{"n_layer": 22, "d_model": 320, "n_head": 4, "n_kv_head": 4, "head_dim": 64, "d_mlp": 2560, "vocab_size": 32768, "activation": "tanh_gelu", "norm": "rmsnorm", "norm_place": "pre", "norm_eps": 1e-05, "positions": "learned", "qk_norm": false, "attn_scale": 0.125, "bias": "all", "tie_embeddings": true, "parallel_block": false, "init": "normal", "init_std_qkv": 0.0268, "init_std_o": 0.00405, "init_std_up": 0.0268, "init_std_down": 0.00405, "optimizer": "adamw", "lr": 0.00104, "beta1": 0.9, "beta2": 0.99, "weight_decay": 0.081, "lr_head": 0.00543, "grad_clip": 1.0, "warmup_steps": 428, "schedule": "wsd", "decay_fraction": 0.791, "decay_shape": "pow", "final_lr_fraction": 0.05, "batch_tokens": 32768, "seq_len": 1024, "doc_mask": true, "train_tokens": 429900000, "steps": 13120, "dataset": "wikipedia_en"}
Each number is 200 + 20 x the weight over its row's rms, rounded and kept within 0 to 999. Layers, rows and columns count from 0. The size before them is the row's rms in percent of the matrix's.

# layer 17 MLP down (transposed), 2560x320, rms 0.057, rows 1204-1290, columns 0-39
105,177,194,219,182,193,172,208,185,171,163,172,150,199,220,220,185,236,188,193,199,196,195,206,197,184,210,226,229,236,205,225,199,219,189,192,217,245,224,198,179
112,203,200,204,195,209,231,183,205,218,211,190,220,187,193,183,229,189,237,232,230,209,193,215,208,203,186,204,169,198,232,192,185,224,194,184,204,199,203,209,218
087,204,179,207,224,192,234,205,213,220,255,182,208,196,216,206,179,215,193,212,196,206,175,187,233,195,212,204,205,183,196,189,234,217,222,179,228,224,221,226,201
081,209,214,197,196,191,174,189,148,241,204,216,191,182,203,200,193,211,189,216,192,205,192,220,203,158,218,179,203,190,207,186,189,218,181,164,214,206,182,204,219
080,191,189,223,196,232,207,171,222,218,226,210,216,244,175,180,203,203,186,203,227,200,216,146,197,193,207,184,211,183,171,193,210,169,194,229,227,216,209,194,237
095,185,213,184,226,213,234,198,215,207,161,215,204,207,221,185,230,202,228,231,179,223,247,203,172,190,205,180,179,189,168,171,209,193,183,200,206,182,184,182,179
096,190,214,207,237,201,207,181,180,239,195,224,253,182,213,185,223,191,210,213,201,211,210,189,202,219,222,184,186,198,227,204,200,170,189,194,184,192,179,222,188
100,180,185,235,173,223,203,177,184,188,172,177,217,209,207,219,222,204,197,193,205,204,217,209,173,213,217,177,197,213,231,221,220,189,192,208,225,188,205,184,193
089,160,196,198,183,214,220,162,205,170,198,188,193,183,222,203,201,207,234,222,200,175,223,186,223,209,198,192,206,179,224,167,233,201,241,178,222,166,220,205,180
116,201,178,165,206,192,230,190,214,194,169,204,214,203,195,170,230,202,187,181,189,193,206,223,211,201,188,207,223,178,183,195,144,171,202,224,211,186,212,203,203
085,208,207,201,226,194,215,180,233,206,208,214,200,189,181,207,181,171,204,195,206,253,214,189,210,221,174,218,207,196,206,186,223,202,170,173,194,198,169,223,218
092,225,200,198,208,193,216,196,188,198,187,192,183,197,221,241,229,175,204,214,176,202,211,203,189,224,183,184,186,211,204,210,190,160,196,209,233,188,177,236,187
100,173,174,159,177,195,185,195,182,198,196,186,196,172,181,204,200,197,195,215,162,213,201,214,195,193,217,181,179,175,246,219,211,213,186,188,164,204,194,213,201
105,214,194,157,186,215,204,221,199,228,197,231,177,220,188,216,212,202,206,192,208,184,162,205,237,182,184,198,230,149,226,198,198,216,188,162,181,212,172,209,191
094,213,222,186,172,181,160,183,175,197,195,177,196,228,219,223,217,225,244,203,181,201,219,222,217,218,203,226,225,211,190,187,167,193,184,196,199,179,192,198,202
105,193,202,192,194,206,206,216,199,170,187,235,203,184,213,166,232,199,187,216,136,189,213,216,195,199,205,189,192,224,178,228,220,196,220,202,208,211,172,158,226
100,187,181,165,170,199,187,212,167,194,202,216,182,184,193,198,175,207,215,206,190,221,170,240,186,202,203,232,211,169,192,206,183,195,158,178,200,162,182,220,186
109,220,184,208,204,194,189,195,192,210,188,241,217,223,170,164,175,214,194,158,221,209,180,208,179,213,198,228,210,199,229,240,191,174,169,181,214,186,203,215,194
100,203,214,161,244,209,165,208,202,231,197,215,143,201,168,230,192,220,172,182,220,205,205,218,221,201,212,221,219,212,187,191,217,177,201,223,163,193,190,184,194
108,179,205,186,213,212,204,164,200,191,204,168,208,178,211,217,172,215,220,194,203,193,208,187,192,185,204,171,211,199,167,189,204,179,225,223,207,181,203,217,182
102,230,234,183,182,212,214,204,214,197,213,177,199,202,201,219,218,156,213,211,212,199,216,221,189,231,190,193,206,186,225,213,183,180,192,189,202,213,209,208,204
096,223,196,235,209,159,267,172,194,164,206,175,210,176,213,170,250,198,178,219,208,174,170,229,208,183,236,223,195,181,193,205,199,208,206,228,165,221,185,220,211
109,230,209,210,198,220,202,183,192,204,152,188,234,225,221,193,196,178,175,175,213,207,186,155,183,196,206,202,205,223,195,160,196,179,195,208,201,186,202,185,187
095,241,206,208,182,188,195,217,190,223,173,189,198,179,228,202,187,219,214,192,215,226,215,182,182,177,191,203,201,202,190,191,191,201,197,164,214,209,207,186,219
089,238,183,221,197,210,160,213,226,214,166,179,167,221,168,218,188,177,206,191,199,218,187,190,171,168,210,198,224,150,179,173,221,176,199,232,183,197,197,191,193
093,231,189,172,218,206,187,208,198,187,177,181,156,227,169,215,195,213,177,198,221,203,192,190,204,183,202,184,206,203,204,191,191,197,215,172,165,197,230,217,169
098,225,190,183,222,239,228,192,195,178,183,203,189,223,186,172,181,163,173,180,195,202,209,192,159,175,222,204,214,211,223,188,191,188,213,213,180,172,191,210,197
092,213,191,178,232,235,209,195,189,215,191,223,205,214,182,196,209,216,187,203,192,209,197,208,228,167,212,177,187,198,206,185,175,205,180,175,216,197,205,175,230
087,166,203,174,187,194,211,221,233,211,217,209,216,209,209,177,204,216,200,235,188,177,200,173,190,183,203,226,205,187,218,189,200,198,247,193,216,207,223,231,196
097,159,186,160,171,204,192,177,209,207,219,198,215,172,192,195,186,186,197,220,189,164,204,189,214,224,197,240,171,193,212,190,216,218,177,176,184,212,202,202,196
104,184,191,207,230,218,206,200,211,209,213,209,190,189,181,224,182,214,220,166,180,219,235,169,204,203,191,186,175,215,197,218,195,212,195,171,219,203,178,181,195
108,191,223,200,186,199,185,183,197,152,209,197,201,186,221,180,220,201,160,222,189,217,192,200,182,202,180,191,211,208,181,212,182,193,217,197,198,194,182,192,212
096,188,184,222,202,226,191,238,194,196,191,168,187,227,193,208,177,201,209,186,148,196,203,205,152,212,166,180,216,170,186,240,228,165,208,196,203,196,182,209,191
108,173,249,178,202,211,210,209,194,213,225,197,190,177,183,218,200,240,176,239,210,224,200,204,192,143,202,204,190,219,187,224,228,208,196,206,190,198,213,167,209
098,184,203,214,219,220,242,190,189,203,207,196,153,236,171,188,250,177,200,161,205,198,224,216,180,251,178,179,225,209,184,236,198,155,218,212,196,178,160,179,211
103,192,186,218,203,147,204,227,192,163,191,197,199,220,206,215,214,237,214,188,213,174,182,172,215,213,209,202,204,218,231,218,209,269,237,185,188,189,233,183,212
105,213,211,254,221,213,183,194,204,229,198,173,203,200,158,193,190,221,193,204,199,204,171,204,186,183,197,159,233,205,198,185,178,160,203,194,167,199,221,194,199
094,183,195,202,231,209,172,159,197,206,204,197,223,195,219,202,194,207,200,207,185,216,204,192,193,206,213,211,188,197,207,229,212,213,166,186,193,219,187,180,186
101,150,224,196,213,211,199,194,211,222,177,201,162,168,207,186,200,209,193,213,213,182,168,162,221,206,192,200,191,242,197,167,214,169,197,208,196,235,214,184,200
099,173,182,217,186,223,210,200,207,195,164,220,209,210,183,203,174,203,239,182,211,201,192,234,229,193,153,191,237,205,194,199,196,214,164,196,196,243,177,211,195
108,176,198,223,207,181,229,205,192,218,200,187,157,182,150,180,174,206,204,185,203,256,215,160,218,200,230,199,200,205,179,192,198,211,217,206,176,194,206,160,180
117,189,215,203,168,179,179,182,172,197,196,176,207,221,216,244,150,190,167,226,184,186,234,179,200,188,211,181,154,169,215,170,201,196,197,200,225,173,177,203,210
094,187,210,165,191,225,192,185,172,219,210,231,213,204,199,197,179,208,204,219,203,202,192,231,213,184,181,183,245,202,174,230,178,206,208,155,213,231,180,200,202
097,228,185,183,183,190,195,218,187,187,225,178,196,180,191,200,208,200,215,189,214,174,187,182,182,190,185,210,209,239,205,225,205,183,214,176,207,219,203,213,186
115,188,235,175,221,198,227,186,207,200,226,186,222,181,191,172,229,223,198,216,200,240,220,254,195,217,190,221,196,185,186,219,218,175,203,206,208,183,170,176,191
097,165,206,213,219,207,216,198,185,223,182,173,222,197,227,199,214,214,186,202,193,232,198,191,203,216,233,223,239,205,228,218,204,161,182,201,182,219,180,195,173
097,174,209,212,148,238,212,219,191,198,239,213,200,173,207,209,187,225,225,236,175,193,192,209,222,198,202,205,224,201,208,208,194,207,211,179,204,210,216,165,164
089,186,226,191,198,191,216,231,229,189,210,178,201,195,189,195,189,225,205,178,193,194,212,229,217,198,165,194,229,203,206,195,221,205,208,198,196,180,198,203,189
098,217,223,206,242,194,194,196,212,208,182,192,202,193,171,172,179,214,207,164,234,235,223,175,192,179,205,218,177,188,201,200,221,210,160,235,178,222,207,180,197
102,181,220,164,196,196,177,185,200,200,180,179,205,220,203,191,195,178,208,182,155,185,219,209,215,222,202,176,171,170,209,170,168,216,171,189,179,217,234,208,193
104,176,217,227,204,176,216,220,184,196,193,199,213,221,207,222,173,216,185,221,198,181,186,212,259,170,245,233,204,215,199,168,203,212,198,168,195,178,222,192,237
089,224,172,215,177,223,200,207,204,206,179,207,228,195,194,157,194,213,193,211,178,191,222,226,176,181,198,207,176,165,185,169,195,207,215,164,195,181,177,196,181
107,198,207,248,205,209,170,202,207,154,197,207,204,173,210,170,168,205,199,199,206,202,225,194,190,200,201,204,181,192,179,218,208,205,236,184,183,206,224,215,207
121,214,211,198,200,178,216,184,212,189,212,241,204,200,216,232,172,208,171,207,176,177,212,176,246,222,193,247,207,190,194,193,206,176,189,216,206,199,208,221,207
104,211,156,187,214,244,185,177,183,188,166,209,209,188,204,179,200,232,166,184,236,192,222,189,178,190,165,205,182,194,172,226,184,186,194,213,207,184,203,198,211
087,214,243,176,187,171,196,169,186,225,177,191,187,213,169,209,247,229,169,202,224,166,202,201,217,195,208,145,201,193,195,220,183,196,229,224,195,213,188,195,203
088,212,211,202,159,212,180,196,207,159,173,162,254,184,232,178,173,218,212,165,180,181,214,166,196,195,222,179,230,207,213,241,198,197,154,193,176,237,213,195,190
106,187,196,203,206,152,215,172,198,204,216,198,176,206,188,186,191,188,209,176,172,195,196,232,209,207,173,194,193,209,213,187,176,216,192,205,169,187,201,212,186
094,203,208,222,198,198,197,188,171,215,205,178,190,186,176,212,198,215,202,170,200,196,191,210,219,211,197,199,208,214,225,220,204,191,184,209,211,202,218,214,154
107,191,157,217,206,193,185,181,208,213,197,180,179,226,191,201,199,194,225,209,201,208,197,202,192,196,195,236,210,169,199,214,201,218,201,222,202,183,255,213,199
122,204,163,205,206,183,194,157,199,236,152,216,196,215,219,203,186,221,193,207,199,204,204,236,216,228,190,222,181,210,195,225,233,199,174,216,216,193,173,214,157
092,236,209,212,223,222,219,218,199,208,189,237,215,225,216,185,184,197,221,202,208,197,181,213,198,157,223,220,211,215,177,194,185,194,187,207,220,185,204,224,153
083,174,210,210,176,194,231,185,199,192,199,178,191,150,193,212,177,182,214,193,206,215,206,176,219,204,217,198,238,177,219,208,210,191,209,210,201,166,190,182,197
087,203,226,191,166,227,194,198,204,214,201,206,213,198,245,205,202,204,180,223,175,245,201,192,212,192,196,175,217,230,187,231,201,206,198,212,204,211,186,196,201
095,185,186,206,182,181,201,230,193,206,219,211,216,177,184,222,205,195,190,230,226,190,164,185,202,215,193,145,183,196,222,226,215,205,174,232,238,179,195,246,216
095,183,228,230,244,180,182,206,197,197,206,186,212,190,203,182,204,189,191,206,186,222,213,207,211,206,191,232,182,200,218,217,194,224,220,184,155,139,184,227,168
090,193,210,188,204,175,187,206,186,209,195,219,195,227,203,203,199,165,208,201,185,233,196,152,207,204,188,204,193,222,191,195,193,196,205,174,198,209,174,223,201
103,219,176,181,181,228,174,219,241,187,213,222,220,187,194,245,199,202,215,185,209,191,173,222,209,193,193,207,176,222,182,193,189,192,144,223,209,203,210,201,185
102,183,218,191,202,218,178,193,165,223,169,247,188,186,197,200,194,189,221,216,164,237,211,176,209,226,203,239,174,195,216,202,187,220,186,209,200,209,200,207,158
101,181,214,218,197,240,166,183,181,183,168,197,218,192,232,232,198,194,220,181,172,193,217,213,214,184,204,198,233,230,162,186,206,179,210,229,218,189,223,202,201
092,179,207,189,199,236,190,165,220,214,219,222,194,210,212,185,223,194,150,210,208,196,205,188,222,204,224,185,201,212,204,215,182,187,226,171,181,241,209,227,218
098,210,206,201,233,231,217,193,183,204,215,172,177,238,238,229,210,244,200,160,236,204,179,184,206,195,223,187,220,199,192,212,185,202,222,197,204,212,186,173,212
097,202,197,221,229,196,199,186,161,200,202,210,220,188,164,239,180,208,213,190,194,202,231,175,191,199,221,207,203,216,215,186,177,190,177,221,197,203,208,208,218
094,173,212,197,195,274,215,192,190,174,192,202,167,223,199,210,201,218,214,180,203,206,223,238,181,196,192,205,198,173,221,157,241,177,224,194,212,199,210,178,175
092,192,175,212,198,226,186,169,197,238,206,239,211,235,216,220,212,208,229,243,179,204,207,209,212,207,197,175,204,188,200,172,185,182,189,213,276,194,174,170,205
092,169,200,202,188,186,208,170,198,215,226,197,246,207,198,214,197,229,201,216,150,227,177,219,179,215,157,142,224,203,217,222,178,188,187,203,203,187,178,152,197
109,190,181,217,211,225,166,203,208,204,185,204,168,204,209,176,210,174,215,194,192,221,222,194,163,199,223,191,204,195,170,233,222,169,218,213,239,189,210,201,170
088,192,210,177,201,211,203,188,171,209,188,220,185,202,213,210,201,210,164,202,189,205,211,192,157,177,219,210,192,174,199,199,171,185,217,193,196,215,176,197,216
100,180,226,214,200,195,211,182,190,206,198,201,227,190,211,249,195,168,215,220,195,211,167,217,194,214,233,215,197,166,233,179,195,207,187,179,185,210,187,226,204
113,192,181,201,197,233,182,199,199,243,197,226,216,216,216,218,194,168,210,231,177,196,236,219,196,213,179,193,227,189,175,217,165,200,181,211,214,212,193,230,197
103,222,188,226,210,193,208,197,185,196,219,193,188,188,205,200,215,184,204,216,197,240,209,176,177,229,174,218,199,168,237,212,223,219,214,188,198,206,165,207,213
128,218,180,236,230,230,202,196,178,174,202,208,221,210,177,219,211,193,168,203,197,186,204,179,196,232,209,197,168,198,190,234,177,185,182,187,197,181,179,193,220
097,200,231,175,214,181,188,157,197,213,185,192,206,195,225,194,190,228,234,161,205,219,194,179,197,185,209,203,213,216,195,180,226,234,200,217,185,226,190,177,188
114,236,192,191,197,245,201,216,192,214,210,214,219,166,212,215,203,209,183,202,226,163,196,216,205,218,175,198,191,203,223,184,205,184,196,197,244,175,172,203,248
112,222,231,190,198,193,183,184,183,206,205,167,196,195,196,215,209,203,211,194,205,208,195,185,254,212,213,230,196,203,199,195,186,215,216,178,203,171,199,224,196
104,234,210,190,173,209,174,160,215,187,183,217,166,193,200,182,198,213,210,206,202,215,216,222,186,240,196,189,220,191,177,228,218,183,182,229,208,191,186,203,214
116,178,203,217,233,199,173,197,188,203,197,228,230,223,225,159,177,197,221,192,192,202,219,198,185,199,198,198,211,200,217,185,219,194,185,166,222,195,193,187,205
# layer 17 MLP up, 2560x320, rms 0.0598, rows 1205-1290, columns 0-39
108,210,168,204,201,188,204,192,167,194,203,199,172,188,181,213,185,193,219,186,188,219,227,195,215,162,218,230,191,212,187,208,195,176,236,209,186,210,227,211,177
093,219,200,228,229,204,148,199,179,202,155,210,194,212,163,181,184,172,224,192,191,172,206,189,162,214,199,194,189,193,182,206,199,202,185,215,157,201,208,180,194
085,216,202,195,187,207,198,218,203,217,176,202,184,201,206,175,176,207,195,191,189,201,175,213,212,170,208,204,192,198,185,225,212,173,216,184,191,184,218,213,180
078,252,204,179,196,210,185,200,175,203,224,165,222,194,211,180,200,203,184,185,220,227,187,196,171,202,227,197,163,198,196,195,193,222,220,234,196,190,215,200,179
104,200,208,152,182,207,236,215,216,196,207,170,200,182,197,240,211,173,197,195,192,209,182,270,178,225,212,203,225,195,215,195,181,219,181,197,209,214,235,220,190
096,213,208,213,178,209,174,193,195,168,207,196,221,218,173,202,219,171,219,196,196,179,204,195,188,219,163,219,206,161,175,202,210,198,234,204,193,206,185,188,219
098,214,118,203,200,177,227,183,217,201,217,205,211,198,199,193,201,185,206,165,195,218,169,186,217,198,217,188,187,180,179,196,188,206,225,153,225,218,184,237,179
092,195,203,217,215,192,202,178,192,195,223,196,233,196,158,189,223,194,224,182,201,236,198,214,188,216,212,237,169,183,212,171,203,197,207,202,134,205,200,224,187
107,206,175,195,201,186,220,168,192,188,204,193,190,183,178,170,212,192,187,195,225,189,202,210,188,215,228,214,197,197,204,165,207,196,224,185,211,176,199,202,217
095,224,205,184,201,180,238,192,200,206,215,187,195,184,186,190,194,199,225,212,186,204,235,183,201,205,181,204,207,202,192,184,251,219,215,200,235,207,202,184,193
097,215,185,192,213,233,246,242,195,194,227,170,202,168,210,191,239,188,201,185,200,223,161,206,166,206,209,211,199,215,220,204,222,239,200,188,222,182,220,176,198
101,221,207,204,218,212,235,214,188,205,190,205,232,215,209,177,198,180,243,207,231,190,175,182,235,232,205,201,213,211,203,211,175,221,221,172,195,234,201,231,204
101,205,172,180,220,167,181,232,205,172,211,189,200,172,204,195,226,217,204,201,183,170,212,198,199,169,208,212,172,206,192,185,202,217,175,212,193,186,187,195,179
097,207,181,214,192,187,246,206,218,213,228,217,194,250,202,211,200,179,219,161,209,173,168,175,193,224,195,214,187,197,213,213,252,180,249,194,199,217,213,200,208
104,232,179,186,208,185,147,198,164,182,224,196,192,188,139,144,218,183,220,230,201,190,203,217,158,193,183,226,219,182,164,219,177,187,191,219,152,210,221,176,188
097,224,195,212,195,181,201,197,205,202,218,197,219,228,172,179,191,214,217,194,219,202,238,180,185,159,218,202,203,222,209,183,191,188,223,223,213,238,222,218,186
110,208,208,189,207,203,208,218,205,186,234,171,183,219,198,204,180,192,219,195,220,131,213,183,224,193,153,183,206,217,193,195,196,186,210,215,205,193,167,182,198
101,226,193,210,181,184,166,192,185,193,219,195,225,220,189,211,175,183,199,178,221,226,227,227,171,214,196,180,192,186,203,190,166,228,231,173,205,210,209,184,197
104,232,179,187,224,223,181,198,212,168,227,211,189,205,209,178,218,208,235,226,214,181,206,184,196,190,206,192,219,188,194,184,227,186,231,163,203,208,216,185,203
106,212,165,196,221,174,169,217,176,185,225,236,205,205,189,191,185,217,198,205,186,195,216,186,191,195,206,209,200,196,199,201,188,220,221,193,189,212,196,204,218
099,218,173,202,197,180,185,216,184,208,200,210,233,210,183,187,211,202,233,174,213,174,215,214,199,194,180,219,221,201,174,160,208,204,203,215,186,233,190,198,135
110,207,190,172,209,184,200,203,179,195,185,162,227,207,193,211,213,203,217,173,175,178,189,172,223,193,178,225,228,214,190,212,183,211,195,198,229,232,240,234,172
097,208,197,200,200,179,153,181,216,201,195,175,231,230,201,206,203,242,183,181,216,229,206,185,191,195,175,183,237,216,192,221,209,208,209,203,170,179,217,187,179
096,233,202,175,205,178,223,150,208,204,199,217,214,196,232,211,186,223,209,171,209,198,207,206,197,198,190,213,188,213,165,185,180,223,257,208,221,158,181,206,177
095,219,199,219,224,195,210,192,205,204,212,179,216,218,237,197,242,192,183,211,190,227,181,183,227,204,207,228,226,211,163,223,182,213,210,221,214,206,206,175,208
104,185,209,216,190,139,201,224,202,227,195,155,238,217,197,214,218,182,206,180,218,189,193,217,238,180,162,214,183,222,194,212,214,194,198,232,203,215,175,176,187
100,210,180,180,176,182,201,225,239,189,223,203,188,184,173,202,233,202,209,184,198,212,171,236,164,202,195,201,196,217,259,222,217,206,216,204,173,179,230,222,190
093,228,205,203,187,225,186,196,239,165,209,189,192,189,185,204,191,160,219,154,196,219,204,235,214,214,190,216,221,196,156,197,186,226,189,201,212,179,166,188,185
096,216,233,204,207,156,213,196,194,179,211,200,200,243,217,150,200,208,146,169,179,221,210,183,193,194,167,188,179,206,204,227,209,209,200,184,180,193,200,169,214
103,200,200,175,166,168,216,196,203,201,194,190,201,172,155,169,178,167,199,203,208,181,178,210,196,200,196,225,203,153,170,198,203,198,202,229,166,183,211,198,201
106,192,170,181,187,212,229,184,177,190,214,217,197,188,196,212,174,175,211,224,208,200,182,200,233,168,198,191,209,208,247,200,207,211,222,196,196,228,242,186,225
099,214,214,189,192,180,199,185,175,209,177,204,192,195,222,213,200,209,188,238,217,211,185,209,197,188,230,169,195,176,224,210,206,213,201,171,208,206,214,194,212
109,192,168,196,186,193,225,253,191,184,225,201,243,184,202,193,160,178,209,178,219,177,188,201,213,182,217,235,227,214,206,215,207,191,245,188,193,196,244,199,199
099,212,185,197,232,186,206,203,199,205,232,182,202,206,214,174,221,151,254,155,220,215,217,200,146,226,162,202,184,207,232,211,214,181,216,192,210,197,204,169,201
105,210,174,173,180,201,229,207,191,193,227,143,205,169,195,185,228,167,204,222,194,220,230,231,187,177,219,175,217,219,221,204,170,194,188,192,224,183,209,235,162
104,204,179,166,178,166,201,195,166,182,193,178,187,178,224,224,203,186,211,244,195,170,189,165,220,194,220,220,197,231,208,197,200,216,204,212,258,251,221,205,157
105,197,180,221,220,166,202,251,208,168,234,187,226,194,205,208,219,226,179,217,232,177,182,206,175,199,200,199,194,202,231,237,170,194,212,192,200,215,228,209,185
103,209,188,192,191,207,197,192,188,218,212,187,206,227,191,211,175,207,194,172,190,191,178,215,189,163,215,190,172,190,191,227,235,179,196,206,220,242,229,210,176
105,207,150,203,234,189,217,169,188,174,225,208,182,193,166,205,217,220,218,217,210,192,180,204,202,212,194,184,214,207,211,169,208,157,214,158,217,184,199,188,197
103,224,180,200,182,197,171,174,208,153,226,191,172,198,170,213,229,186,204,164,196,205,197,177,205,198,217,207,159,195,198,177,160,187,197,210,233,204,233,187,180
108,217,163,207,164,199,179,213,195,174,231,231,216,191,170,177,174,212,222,148,191,185,200,209,199,200,215,232,193,192,189,162,216,199,224,199,191,179,197,248,160
098,177,177,183,186,176,179,221,228,157,187,186,211,210,215,211,146,203,228,162,211,197,165,190,161,183,188,188,193,262,187,202,203,173,230,193,182,170,209,217,179
091,230,203,183,170,183,201,199,174,209,225,160,214,198,198,192,213,188,213,192,196,147,174,162,169,193,209,198,187,215,198,200,199,215,208,203,175,225,222,186,166
111,224,219,206,206,195,202,211,164,229,210,236,199,169,192,136,194,222,193,178,177,187,200,232,213,176,220,220,163,177,222,182,196,184,182,207,184,201,185,181,203
100,227,152,198,182,189,220,191,176,199,254,230,165,200,176,202,175,200,229,177,183,188,213,190,218,185,192,168,184,208,226,183,207,225,238,160,244,220,219,237,217
101,203,178,165,189,177,209,246,172,170,240,177,191,180,221,212,176,203,206,210,202,201,201,232,204,191,154,195,205,186,225,205,210,174,196,188,210,209,222,206,186
091,200,190,179,171,183,186,205,165,232,241,148,184,201,227,165,197,201,198,186,219,183,206,188,199,188,181,189,180,221,192,226,169,183,186,192,215,212,207,207,186
100,194,206,204,181,217,188,232,223,208,224,222,180,180,184,200,179,215,188,209,206,194,182,206,166,216,171,208,257,189,242,191,192,177,213,201,174,215,193,204,233
104,186,176,201,196,199,204,187,212,205,201,233,189,189,214,184,231,179,200,199,210,199,140,214,208,184,216,219,206,210,221,175,216,199,180,200,248,191,201,223,185
106,192,192,169,210,218,227,236,200,194,238,174,185,182,170,187,210,195,199,188,212,245,178,218,211,204,189,202,206,173,219,222,206,181,191,189,194,196,181,219,203
099,218,194,156,205,196,215,222,231,201,197,194,188,152,206,215,194,213,194,177,192,151,210,224,195,178,221,201,181,217,209,203,222,196,194,195,154,186,197,248,190
108,220,206,176,209,184,180,225,218,215,202,181,207,191,198,195,224,217,201,176,211,188,219,188,185,206,141,216,230,210,224,176,190,161,180,200,152,197,237,201,185
115,209,197,182,205,187,187,242,179,165,234,198,227,172,172,197,178,164,221,218,211,190,213,222,206,184,152,226,221,202,189,169,202,224,237,192,189,209,190,205,230
102,208,211,201,214,177,215,217,166,158,232,156,172,166,177,212,227,195,226,197,239,193,157,212,212,187,211,223,208,228,242,206,195,190,208,167,209,241,212,214,189
089,215,161,180,177,217,257,217,208,164,216,191,186,171,196,217,158,169,219,164,184,201,179,217,177,220,197,224,178,227,190,195,236,205,210,165,193,190,196,202,206
093,212,171,196,229,166,252,200,190,211,213,175,175,248,192,140,231,169,201,181,236,228,231,182,177,158,241,200,219,216,180,218,200,203,226,201,241,197,179,221,201
103,184,195,189,158,172,178,190,180,193,212,190,200,211,187,183,191,173,183,206,182,170,194,214,213,188,190,188,179,209,195,232,199,209,227,201,222,185,171,207,195
094,219,165,195,197,202,233,244,228,177,214,183,203,197,175,205,200,203,225,175,172,227,253,174,165,198,206,200,177,251,170,200,215,210,201,212,173,190,215,205,225
105,235,246,214,224,211,195,207,201,198,213,186,243,217,201,210,214,197,207,189,172,200,197,225,225,193,201,201,204,155,224,174,197,225,205,177,197,232,173,209,204
112,213,217,203,211,213,169,247,212,179,243,188,208,218,190,204,223,207,222,202,203,204,203,199,192,176,163,191,178,203,236,181,196,176,207,216,207,198,206,185,220
097,235,230,206,186,177,166,188,206,201,226,189,190,261,185,187,237,198,186,185,189,189,199,197,169,237,181,189,194,201,204,189,195,196,223,189,177,183,191,159,204
097,226,210,203,198,192,173,170,184,216,199,169,216,185,203,220,198,180,203,183,194,171,220,222,175,170,232,207,190,198,175,201,193,215,192,190,209,219,176,202,178
090,225,163,214,209,167,193,182,177,211,228,190,223,164,200,214,195,184,213,220,224,178,198,179,207,177,235,203,180,162,238,178,182,195,190,206,207,207,216,218,183
093,222,232,174,225,237,225,188,212,194,186,227,206,184,179,205,187,198,207,196,213,202,206,186,198,229,191,211,246,173,188,184,199,205,264,157,153,248,240,202,193
095,212,183,201,193,199,214,222,189,180,230,198,225,234,199,232,195,226,185,182,197,191,179,184,249,170,193,195,207,223,203,199,214,187,223,173,209,254,194,213,203
097,202,226,242,177,203,240,220,184,200,245,182,194,181,182,180,189,221,177,202,207,148,171,196,209,206,196,188,195,182,226,178,246,191,164,192,219,214,212,174,197
104,225,199,220,214,203,209,221,184,217,212,202,249,220,207,170,199,199,188,198,198,199,198,189,212,200,174,202,185,208,189,179,195,197,211,182,204,210,175,191,194
106,198,189,218,206,201,249,190,225,209,238,183,239,219,181,235,198,194,197,207,225,198,184,229,186,184,169,192,228,198,187,211,203,194,205,213,193,206,187,211,220
099,213,185,175,216,224,195,196,181,145,259,179,178,201,178,183,185,199,242,185,215,192,202,165,224,204,203,173,177,223,196,223,201,192,242,188,213,204,231,193,182
101,203,162,182,209,192,202,221,187,213,196,221,175,243,171,204,227,196,210,177,223,153,188,243,168,232,159,202,213,230,213,176,211,190,170,207,205,198,212,222,188
099,226,204,225,196,193,184,214,209,207,214,200,215,176,175,214,201,174,216,186,221,179,195,185,227,159,252,229,222,182,217,195,186,171,178,212,199,213,186,198,182
101,216,178,183,200,178,206,164,217,208,210,207,218,190,151,231,188,168,197,206,211,174,196,184,205,204,186,210,207,226,194,202,192,208,228,179,213,214,213,245,157
093,252,161,193,179,196,253,207,178,178,220,214,199,192,191,188,213,188,196,209,185,212,228,185,223,205,207,234,173,215,211,222,225,209,226,205,198,196,201,193,212
101,203,173,205,184,169,217,212,179,213,196,181,209,213,182,197,226,197,234,208,237,190,193,172,207,201,250,206,166,202,210,209,210,194,219,183,184,209,208,198,171
101,202,213,189,176,213,206,201,182,177,216,187,179,203,199,204,216,205,202,207,223,197,186,180,207,195,230,202,213,212,170,202,222,221,199,205,182,215,165,224,192
105,224,182,211,193,164,222,199,179,214,206,165,217,176,211,182,172,188,221,209,239,195,182,178,210,170,206,210,219,224,223,198,171,173,251,185,216,208,202,188,156
098,221,183,198,226,191,201,244,193,207,205,216,191,211,193,208,201,194,175,169,199,189,216,219,198,203,187,202,175,184,197,220,164,170,217,204,208,207,227,185,152
102,219,178,221,197,164,207,192,178,211,225,193,170,220,165,209,182,233,194,195,211,188,203,216,189,197,186,206,219,166,213,221,197,196,177,200,168,170,186,174,199
105,220,209,175,195,165,226,221,185,207,205,183,204,208,197,180,165,190,199,203,213,188,208,168,190,227,177,215,206,202,211,212,215,178,182,217,192,238,186,204,170
105,211,179,179,167,205,217,207,232,218,207,217,184,199,192,212,183,208,193,176,204,174,207,203,172,175,187,201,184,222,199,217,200,224,218,203,184,240,190,220,236
120,206,201,166,182,170,191,198,208,188,191,207,187,170,201,172,192,175,190,204,226,191,202,209,178,191,196,229,176,209,207,184,225,213,194,187,211,167,187,227,176
099,210,182,214,207,199,225,210,197,195,246,226,219,232,162,205,229,200,173,193,196,180,148,205,169,182,186,190,149,222,192,172,219,168,190,220,233,195,191,187,179
106,220,193,197,226,199,192,187,184,194,222,198,226,210,152,177,204,196,220,203,182,191,208,214,167,204,227,186,218,214,194,196,242,182,229,181,172,199,221,180,191
108,208,169,216,184,191,224,203,149,233,221,187,190,230,202,207,193,220,211,195,200,205,184,223,200,221,172,201,194,212,183,211,194,194,231,171,136,222,219,215,215
106,199,208,188,190,183,178,188,194,219,195,200,222,210,207,210,191,188,194,191,238,181,178,207,211,148,164,204,215,240,169,201,174,214,219,201,164,185,186,192,205
107,209,181,219,201,196,187,190,147,211,228,167,223,225,205,186,186,192,245,180,207,190,214,201,197,171,199,177,197,200,210,194,219,167,192,179,233,235,212,238,209